config = dict(
    init_std_qkv=0.0312,
    lr_mult_o=1.65,
    schedule='wsd',
)
Each number is 128 + 32 x the weight over the matrix's rms, rounded and kept within 0 to 255. Layers, rows and columns count from 0. Numbers have three digits each.

# layer 7 MLP up, 1024x256, rms 0.0398, rows 439-444, columns 0-255
160126165152080151079129099129076131073142138120102132113132129124165142117084132112115148145084048135111105101124114130126098053185124222122101133163147187114090090079171169142124104169147151119126079139087150137139134108155129139124123126097189182111117110144184154099165166084117108094134152133106147152132123118207114104168090162103187110176143100175152150079138160116125096137140179086196110106126111150109119118123098171062127098103173165198102158168115090157115113083121101108156127081177083166141166133136125165155178194100101088142081120197121162097098143063196102129022117153168163205118118081170161146173113113084151129125117103205095056081140124164150130093122135136157094094108080095142183133135181126080121156113136135119116114090097128130096106125131152
205143083036118112130162092134127102118135184118177059079159089132142175159132092121147095158200112163078157159129097189090167119157206204126147134129127103163113183111136086092094106130097065086083160049144104202161131110158135122126131113155179140175104100079122147124142096145159130140115135081175141106126118114152127097120124081111095183152118126128142138095132165127125067132148170123173128124145124114117120121112149114111119106131119135149118091122130126217147154119148091079186092127108092066123187163210200122132126133085180089089103101094146098114078089113139146164157096119118135174138154129080128101101102089120134064101111139155126159120087123135103110160097129125132108051072184159129210157151120078134101160126231054182094164148101137123158138113135152
135145141125096099118128163128071132127130126135132174141117165103181117153084118110119149093103135134122148116152100153089142161135083139120087159136083144122146090107136118115162076145175144141071141160151154122109099090157109151174208180147125192166076112167119102173130104181138081210095120144160107085157071088124122133111092120110116163084129085136056125138162104139100089078212190161207136122124154103081108195178099074111132204119156153165157125142163134113082088112088163164136146120116141107175102111102163063133190145101129101140090208112099094115058080132151158161112142097119152134112094182150112170151122109111137121159101127156096158117119161129140166168111122115135131141097080136113143125150143111028065136129111173135113138116094150154121125109128100
140187181124101128135155133165096255144137109169153083157120113110189163114107152127167130152137061069116156117116134090150105120089126123144153121141133123102177167131085098172117137097138100104096125151189143121145109096068126089139131213148144164170093108106148125141167113112118105118109116102114149099115119143097185050123169135100213087100103139111139100166142083134150049157116165141144142108178091066101145163155153162073076141166125151165109165075090153137093164106098117120136136039116080099108220141156145078137117134228126120124166156089120143070091096126135138166152103152077099135094146114124159123141107147128135141074069136223166109173103108144141162119106128112142101059097148085138120096130177077115087167103158097119081130167119097110113090176152124
137135165143098106149179170117108103147181167080096146137072099124105129123117170128176109166132113147048113148085085162123097106153202169102093140174132193096145151164099141150123152093153136122156141141097139109153064114130139122167125184148177137105129176135111102151128117164087109131129134154159141183115165107152063096096107081116115084071114149123054135161161126145134076126186110072104085044096092089156140163136115164082192121120166146090075104124128127097099095121156104143158095147115094108151178109164157162123133142162131126149150170144123148119106096084118130134140106115127214136105072153044170128186139107147122134088117118097119156139129069119134137131098074100136067069148151118144105158118061117152142105149142144147110158097125155115141184133158146
128160107132156117087155136207072133124131110069088084130132165114138090130084147086168149127078133132089134103115138124138103105096152061086173171121128091138144121103098161116126121069134169176113181094115114134135145153104136083151173186162118140147138118116114168147127161096186122148118106092127156056150073095114103131106099110095090132107132134179130136096137117108118139166177199152156163149116153082091082131096142161131136146095152118139119170152150113140118122084101137075114129128098134155085161071127114129097128127092095108070131126164160112161170137117117151163060137147158161106126148049171173057110148112126088137129126158088159133141146151109182135104135133138187127102070153120167110130053184109115085103133156135210177140154092142134199147141131170
# layer 7 MLP down (transposed), 1024x256, rms 0.0384, rows 439-443, columns 0-255
093145121101165117140113116130119214128109114098135116117150049133097155134072147140080130101104190118110182167122121128167178155053126163124156119093099115111214193176128146112167142135124090113124128114143108094147129122185142133165117130193128130121079190063102132047099120152078137189160121159142162142123149081139150122077194107041123116100134192129082198171104099114127174102190100092090111119129120168090150154106145115157095165085098120143122085092152190151107125135108129131063113139072142087113141192165167114164134038154160124154121079080137172080144186133090166126160119123111079152163088180130107100130123141171080137093120170129100087163154127148117071124093170148117067094145175147145100114167145149116132087085108051170138117201117087140130133123125125
074122130136139191144088138125091154110095170071158155150080110087083108098117173135127077177116086142121107125151134121125169178092100143111116103133185104101147068084171066108130132123105104127139127131074142190158091150187172095097107166158093113165230159114147099099122158086099158120096152104139107126134106113124071168137112170144089155103132134165137133130189188150097110075118153095090126086158096146107100163162141074118112178082158176099087152071071133140103088139090172077163142121122116116127157145164094126119133167119172128165103196190115138098142137112230102109108126139147130125144073117157103107120159129166088154109170108074047155135162124160137162133115179163146133190105162112098050199090163117116101174099128147137184175141215086121191129192110120
154086127129100179124126157123168104110162124145167120102163086144127125044151152181074154130116143166129160047122139065118079100169122115101139122152129084148102165116105157092187168116144112177206132137106132166130159109181158114043082078154159177109124139120127124127117107125179138140166129122170129099125148159134127095149092134148167094156114142146127136090108152162133141132114160100055150153167147112176119158154130180140127072090138082148160104132134120137130076069121048155131092168101141126131070149140112146071164117130122112104156126111193170081171155134165108174112159096129114191116197106078078104152061116143088129136131153126102110141168116144100137119149105127176160111118138096170141129147091078142085128128102140174096117201168111090097125134089146
175086115129175099061058062163104103092135117122104122116077177048137162139071115108154034125140141135117129103108115157093195107089149150148066109123127178085196137097181128116093105117131098152132143183148171174074088152138074156096109137123149143099147117135098125073122105165145217122107152207146116126162163155134127120196106131057153131170119054136145194066114067091159085137190143200110081089070140097155146135144090116173114110139134132239142187083095125087149156159142178112132160122163133118151154090105138200130146209068122153113066140131170153175165097134117169052077144149154169139104122180089091109129121120183117177165133110119107181095162142122111098112101125099123118161056080142152158118099155097140131094147156167160125145077165118186141133120110141
122157061151154106120117113137103149106116112161141126105143143147100149124150158162119125110029096070190131091137088142125146091075112116143124125150181137144110118080094167099134114140108115117111160118064150102113149114196109135076101183157136073103115144137120109121147153139154080117116120162111120172134127122084155162111135141148177132112089072134090124086097120099154103163126161162149165117190168102133101155117145126106133126151160151155125083103079126180166155179105205115093156108094108144165096113168189174134145126141076116087103138166126105062151092153125124164179114109124165175144130106100128198140128094141079133150124069103107174185219133128172132095130121149111103101082133141110115140152086107162104111102130181156106124183147091165099133078132144